From a checkpoint of a small transformer trained on Wikipedia: 12 layers, rotary positions.
Each number is 128 + 24 x the weight over its row's rms, rounded and kept within 0 to 255. Layers, rows and columns count from 0. Numbers have three digits each. The size before them is the row's rms in percent of the matrix's.

# layer 7 attention query, 128x128, rms 0.0998, rows 0-16,64-80, columns 0-127
071:121088095159145142168126133153101178144122104151123099102130154125137126159150161108139151130146123135132149161126096148119137142132080123116114102144137105148161110129140123126135097104146121139083153134115171118119154154129094132095161147095095152120150145124113180138174163137104120095137136154092140130103169145113158137125179148146160150092111136140136141136141092108148208094144
084:118179182128121106122145105149156091141102130115069136132141127146095168105112087129093119147119113104160150107148149148132101137122144148106144107133146171097124138171131130125128162169153177128146117128122124123143126126106126098193110089142124106129131127093141096110110097147168158123123126146158112166145143169142105124153089163119129125123154120100137132130129120150119049099124
089:152102124139098120133103115180103137138125106114169137102137093147130116162108129110128116111103105161128119161182116143109091175097179114100115148122094106112083165133115144154124124122095106114197144106182141117158111129147139109100125118182170113125153091116078102142163135108149076129144127169119135137115125121119107093147139125156111125152123130119129144138134129148144148159115
088:112162144095109139109144153087171135152143154138126115150193150121122126082131178126142133118139155091145125116096128140121139111175058125137110121146135153126165146139088143113119106124121154136080099158084145097127172127093105143139129122100112165122092148143138112111131140128145178149096110143156121104118170120126134155069095117123140121140119105140126119086111139101141143137160
073:147113142156129102127140112122156106134124122114091077090130077132098146098120120134107135125116118092136155138137159156143125137119124151129121080139113167157156128117127130106144143105169178135095134125114108114162125097069105128165152121129103102148122159135131190123088142146153135178107131134146076176171077131147092129136121111105117146091129125122109091122131142163118092133143
083:108092121129169166111118152104107157126145145152149113105145171135146141118120117180166134107144104139094103079084108122147177092121120138106138148134114121142178100120128103168150090120122151137135145133093116100115140100125108167079136183101102132132110153158138106161145162144102091115123092122119149107089107105131126147090166144104104111113140090132102126118122138092137145152135
091:127138141172064138114086130106105163095139115153107157140084100121107076108123097114091127104084163142148166157134163155127149160137150162137121115131098108119114176130201124142127187123107135109132113138118117138120140122130117090115126127136148126143127092129144165105156172123122125114167125147095109133143086149121164100122130123106137123134108167120103130116139109182115125145133
087:094137102167150127145130098143123099153113126128106127150133133132153153102113127140164141171141132144100120081123104081121124103121108171132131148118184157132162122129094126124154116138134105134187109147107142131095118145150126122156128113155122133071142154144148078113128161108149143159132090110133119077149191112150082116096135146136096144111184109137144092125110125162120107156146
091:160139103080156127126139109151089103137095120145113127111146164111159131133100124141145143164125128145120089101147070096116120101110162173128148127103154138109125124152141121110142150123133093092185135132110102131105142142095128172179074138154093115116123127166117142152088089093159148122117149129132095133147157085088130135124117146162137136134158166130179100102129143120132131124103
100:093112114098106155133089108093182111158132172125141172144162104096150121128129124106135119155126141104123122138142131110155140113139071092143142129123157149153132118082103152120082100101146166120072127152169133138157146152100114098106196117126139167101166130130135122126156135144128110137148131088115125101098157113127112150117145133090123129166127109132121142086145179154126151136136
095:122144142101124140135099152127091076138132128141118140093167155155133123133111145122097137101140117121115105098121121124097151107180119129132134131139182111150155112153120150085113123144138135094101165123101101166157107135163168132123095129083094150154116145110087094135125098106141152087076104111144133087154150083094129130142108146119114123152124188139107114130107107170145103158150
087:102141136172137164128109145123136162130121145073113097129121099146115066138143160121161127109115113131143106111169140151127142134125108125119121133128130122111165118114124148140128132125158142154138156143095116151104112137145136094144183161122163128119122114114084105099178127168153116159147156122095165118117098119157143128149144118128132088154141126119111193082172098063135163138096
094:134185174083117168120126134159121146135147159120127113102133096131153129070126110105120139117126099116164118125155124136119097120128094090122081148151116141145134151155140127143086126093147200101117147182117118127140116086082104110132093131102116133133073127132139153082119120157116081149120087142147086104153123124154112126150155119117127116130123128158112110148115111163147101132138
094:105124157162118122116136117147138150134106143142119091130113113127099102161131133124108121093119124172160102137115119108162116104144108162090110108119142150109092162159147104140144145104130176123134115132132112128084120138109135090129119105116136153094114073109107116151131107133138080088086135081116126090099110100173133126112116171136126104164162137145134187124183101124094080099134
093:108099156138112104103138106112161132136132116092132135132105106135156143122114120165167109160164148106102125113143073182131170110152127127107117127156116149135141136112133159117120137153113155143110107130137136147095095132124156160149103149112103116118126102160144063166087115152182137152138116149113084122143107135186149124121134121130154117086156131124119087116108136107086094093073
097:127116150130161107145115134128120131067146111131124098128072109139132122159122140143129090154145133123119130133139170120136101090128109110164141158147138096124128118174160090127067115147114145124108118092118145144158107158117127114103168098108156171128097077129101153132129120140117142105102133131113167120116130131110102160089099187137120149135084180176135154141158112127112108158094
073:131100124166145146144104106120122118116140167091177118124140117106138135154126139147186129097151109147092115132127110117115100161111150093139134196157099105127153078051100149170109128125128101098124152137157114141144134135140142125072143159150121109130109136139144157149154127120116076166155109155131161122126096086137141107149173123138110101152120128130135116113121127125151169135149
086:111121110108162129120092146173134150118117123124129085077111133165145142123128162113159112161085114099103127127139101151119142105131130127115119078129138116138141062151125146147150128067131130130142141141172120139117118138175099097150160113115129146096128185118098137066179139147142113123114117117120117096096114163129118119134156150176141143116132135158149115131079121116157174110114
097:126162128142129105128156118120125111135138099132096186168134169120136161091169095122106113131134112117162134087134147101117106126123145130114130118127127135093147132145147097159072136185161115135106102131117132119101136093120132131162087100147105102164151127114187151132126094140162164156099134144139121170159177148156105118133079123100098149100148111097133132148136119143100083127148
084:158081147129142119125126125163099160086124122119160125108108106123131131142124102108114101117104117157078094171167120139145086176102134126109154133133101069145135130096161130150151118142102106126134140114152100133137108121124127120106141166096197136144120102118056077116130163140103111105185141141121135126104126129141105123141161094119130120119091128150123140127122126159100176133122
082:134179184082072105123164120107163126144132106096067146147125138125113110116146140142104125146135124110161130138154154120130166097086139137144108134167157137103126124126104117110128140104119152103134151129094151108151131104113112114161071064137082122102136142090119118120122137109116150148098145149154117136172104105119166143100121140164134124122098140119088113111114105096133080125129
084:137152114125111100130115118139133134090151082111111145108135100151115146105152119107108083119079105114157142116155130127111119164138184117131134129133082123089102132103092079165134130162160119152117136120150155100142111103139129129174097085168165107146162118113136192106147118113178139155113154178145124171155133129150119119141089115125120145122135128109157109148140131152151105100157
084:133143137079102128136114128117118128136180151121102136107123150125133141115132152142117133122138122146114123133079135165122110110133098072135139133129090114109129119145123135141124130088109165122086183130091150130161100112118163152082147177086137129132113146138139127175103160142115116112144107123157178097100086104101130165101162105118155126107128091145181145102130125111102182167147
089:140111132141099160134133137129133165089120140129123125117116102149092100105115104130121155093097145133165153153125157130144151147109172169170094136124119117130118159117179119132158151147155122138146137139159124128117128110118110068127143144137121107129123077120138201101191145116122112148143149167091103133166101147171164092114139118132099131141114142129116135134119101202133113150145
081:122088135157086147167129109136148112180134068127142139165144157118160102084160137145148100134116133155092111130129088115121126130105125119123138139125167134143114172097113118143158140083114127109128152147111156158120095150132128073136142152136155073089144151082108086144145144129123159089115123112116120097163146110083137159094113136134134117122109118140105100142106111143145131165166
084:159146109111193108135148097121088095151112148157111150111173139075155145126105147143146141133137125113080091097156087085135126122114134125131146138116171161177131110135122134087102100092134136124140097104123123117107148136098114174143136140157097156138168140134115115123077100120136139097136122072136111111108136076132108156149107137130145116111155148142121093112108144126117142170110
111:131112090088102142153095133120141122132155160128131119125155101119138157128119102087119121134116115123120122123107122115095116138202080094134125107132104116120118112077134129129136149104144146162075132112160112164186163133112085091113139183125119136136161121140133120130177122156154132148175125082150117123124168128082116122126121122073127122151164131115118135118147167150110166142107
105:105100112134122155135104156110108111112123125139113157106150104151120139133101152131144164098132138151120106143099131128124182168165129137141079120123160072183145097144114131104141145113136156111135174146157115146144122126129135095093070117090104164159134157094094171112145100126181100133154115144121110098160106107143148144081141122121145120113120135154119129118114085133175161141108
113:061121109137102158108129145108131159138134104117133107130111118161069102084140139171141144129150124163117092120113167154177151156110149122110156114117108116130178096116147129104137124149155099131145154154088129152110121119119140157120156132142156151138126130122093140114137109127128146140163108113164193150156109133107143136147128086104117130188121122094104155115157113115080155139090
120:139188148113107123112143115097119132122138105107104132134125107153111129089137082100101083154116141126141117096127132132147098117174119107121125116149133156131124153159132110159095152147105165066107130172133163151148144094089123103170094139118135078141071115119131141111079126131123098172128112151176074104127104142097141134107122149128142117142138164156155154132149120155119138128116
103:140153133153109106120132120152090159134090168149108083130134121147125152119123124128127183093145124121139090142131118147120134120121142120112089166160120128140108144160128136114123172096145131137142147112155138160091163089118111097143128104180162135121105112121109103128106112135088078058130167143105100133117144099159120120117051150160125116107115116105125141101144112139116077135160
117:094110150149120122132163129139136115144104109097140122145166075153150152157097134151165132162111149125095134160164114146128143124135137134121095145120125133111116152155088129132145143141103142109144151138163115137123094121137134121138157130141127124097122086137128072145101126125118105171098128129121124125125127138181137093076103143214126144077156104123129145128151140118053108109081
127:096120109126162132104119115123151129091159128116168134121090105118133105110151133095161126127129149121120161115144142128084125110098096105139129131140150134117143141186126124129085104143097130102097135126138187113109122148145146143126199097124133157121104098105108130128125117137099096107126146116162136146156094159098111143125103125118157156089074162153175121115182144083155106113085
113:146095179135122119129090134154124130120130163090149101119100098121103117163114129127145127119112138162101124161147114146150127156098077097131140146137102089155121140096117137145152140112110124062127127143150100129148107164112115127107158171123165106116115137126066092114134174125096093136190128119121149111110097117126146128151164093156144093157085143135142154118136111134146167145154
# layer 7 attention key, 64x128, rms 0.0964, rows 0-16, columns 0-127
070:146105158150159150156154133085136135073092143129121151132129179110147120107135115107106137126140095134145099149151147129116099102123144127142126078096103109110094120150163148154145121139104078181133137133145135084144145084134172141123139126143103143133163132134145113159134097146109092117118112107115180113178135173130161181080126152106102137139131143163113111134100122146163129144123
084:118112145087148143131134111124101098149146149156147135159159140096155128156109151191107156180163137119151096104122161107093133090093136153116140098150157149131124097126154111166172111161133144102133100133143130093133142100137090137137143124099141107107072104158143096103124149095122092123158135121117189115175139111100125111121158105107126095148131111087119116138140136122127161143141
060:105136104104126132140130150143125139145139122122144082099144110125096086122101149144136129118153158152094166172102113131127183142175081150149134151143104141112167134159085124104142126083152144096099054122151110139152100173127138092115155127122129116099122145128094190084095135130144130100076094136128106137135122112116100116136132105161133117157128145117140137102120136105140129101102
063:117112089113134105092089141133115144143134160160137178139151145130137147132153112142181128095126143158122134098154154087114123158102136102112105128141106123137096122139129145094128126180134135178126156170120169147113136121126140125137127153141136152183122161154116123138109096140105091109155138133147123126125127158129123139137103167098120142067107176186144138113186104135090167134104
074:116141159078134107120136161130114150138115151152117167156119153122120139113161112146082149127098099141142127085119133062097102130116167129118127110145156156126142099115181133159134136170131120138151122173135134127137162102112132149116103144110093094111127136150149087099141080106110122134177121129138156160147150173141117088133155116106125137099133147150119135146138138133050108166148
071:121110115117156120153117126124081098127131144129114122155145179086107141147119136175101122134134101009130128116116167140136116144121143122106125122139146091137123119095130170126133098133137167138137123098143126124137141134131131112157131097133143158108098089161182141183128093133148139136102157108127117144144153113127155135145106131140142154117108148108095126130097131125047117128144
108:156156208098106112115126140144124134136134083142114165165140153152128077121135122120108112165128109161131152129162127107161084144115143166108146075136161145125142109137141114144125132170122124133146113164109127147110095113160131109134119153128136094109163110114151086110134140146112160137140121102156112124134134147150115083183119128117091118143154130129098112154100108175140071131084
104:151141079143133132137100113115165118136129118139128144079141073166116129152111147095154105114135142133105126203117116188148165155130122117122135147103109078139118129132084159125076123077119123134114147119132124119130112125130112127123152136129136160135164142132091147133125103173141132087091138166149106155103084146116155164113104125141147126158089140162141171118174139105131129141119
136:117118069161137171120092117118151116129135166115147085091126097102125147111108139105156147108144143106152112146082098146118175123174108106129098157130098102165137123125118154111119137065109121130098149134156119142123158167120134132144147111107122164149129154142111161130116111105143116098108120126118125113147112118098123156056115128147147102140090119126186121093152131114103169162149
101:174142185133130106152162142171139145116113139123105159106137139157100158108095135159158071097132165142125123086130121124119091116135151143173116152151121151141126109180165110146164091169139157111134112104132161082108145093143146110116111140080117135161136092110141124108133179151094108119146117146157137123142147124143122125101159129112138150150153096131109082122113132146145096139140
102:113084103096137135102159120145142139135127146076142119171151162124141113173138125167125143110113107153147146101134096134149186076108096142087130168136135143127140078157140157116129129134127148172134124115112063150146100106134125129107122118093088140125166147156158155143134138115155105142157140114144124163096130129161144149127123087127088118086104123105130103150160142090143124161129
096:132099095111125149117149118117122146168174125162101127114112119128113130127098148155140135128093108151144092112123109116160164122095174122142129055169101150113184113102123174096112120098139091099150112125119148110154111124094162149137120138141135159112105143100109190130164123135126153082097169123136109100109132116112108139122160109093131132116091139108164150129143141167133156157126
110:137126119115134136103141122119135088080123116146138166143155123104080091121104096153126106130093131139153123096132185134153129129057151123170132137114152096149144165125099132113125123151126125137129125160148153118119110116142083126134103101134117091150070112130125140120134163151120091193086153126105095123148145141124126129153082152127153152127166163113109097133145100118114175151094
098:141115163108148123100091092120133146108151130142155131114123114126102118118119160126110155119155119148158066131121141147136142083131126113126154157165126135108056095155133089175089144142120133151110148160124135140125123129105073138124117118145093111121104147185133128129129152122052119123150131110107145117150125066144129114149118137159117148099112125136197128117142111138138134178131
111:060114117148115097127160139119161128155138154090132159159140133142125101123145116107144116169134112116118101108164120135158146166137115096133142131139140132120083157178086126129112139133110144143137162122113116111128093148140102147163160130099099132129057109098139091098123146112120160107140087128149140080123127130130134131112060106164139119107133117135134123188152091108159101106135
113:103104129109151188154150094107112134102149128113133073157096138148155078163139106084139136146104135118148156156135159138130127156093147099141104130116158109156125137121169100076127126142124123147127129108126105130100141158129117130113147137127132147108081132154128168202173174102114113116077124125128148156137145124164128122108107137115142127106103138096113129123167114103091162107153
070:104135103127059119128101135147143155124122097118126102098106115163114116135119118113140074078092146145108142134118095133182168132134135105133128147125122117115133144142064130094086124072147120152135149136134136156115093147126156149111088141129143142134169146113093161135136133160145141110058135148115067152077116122129128135165112128121141175132118140135161135132103117133114125119103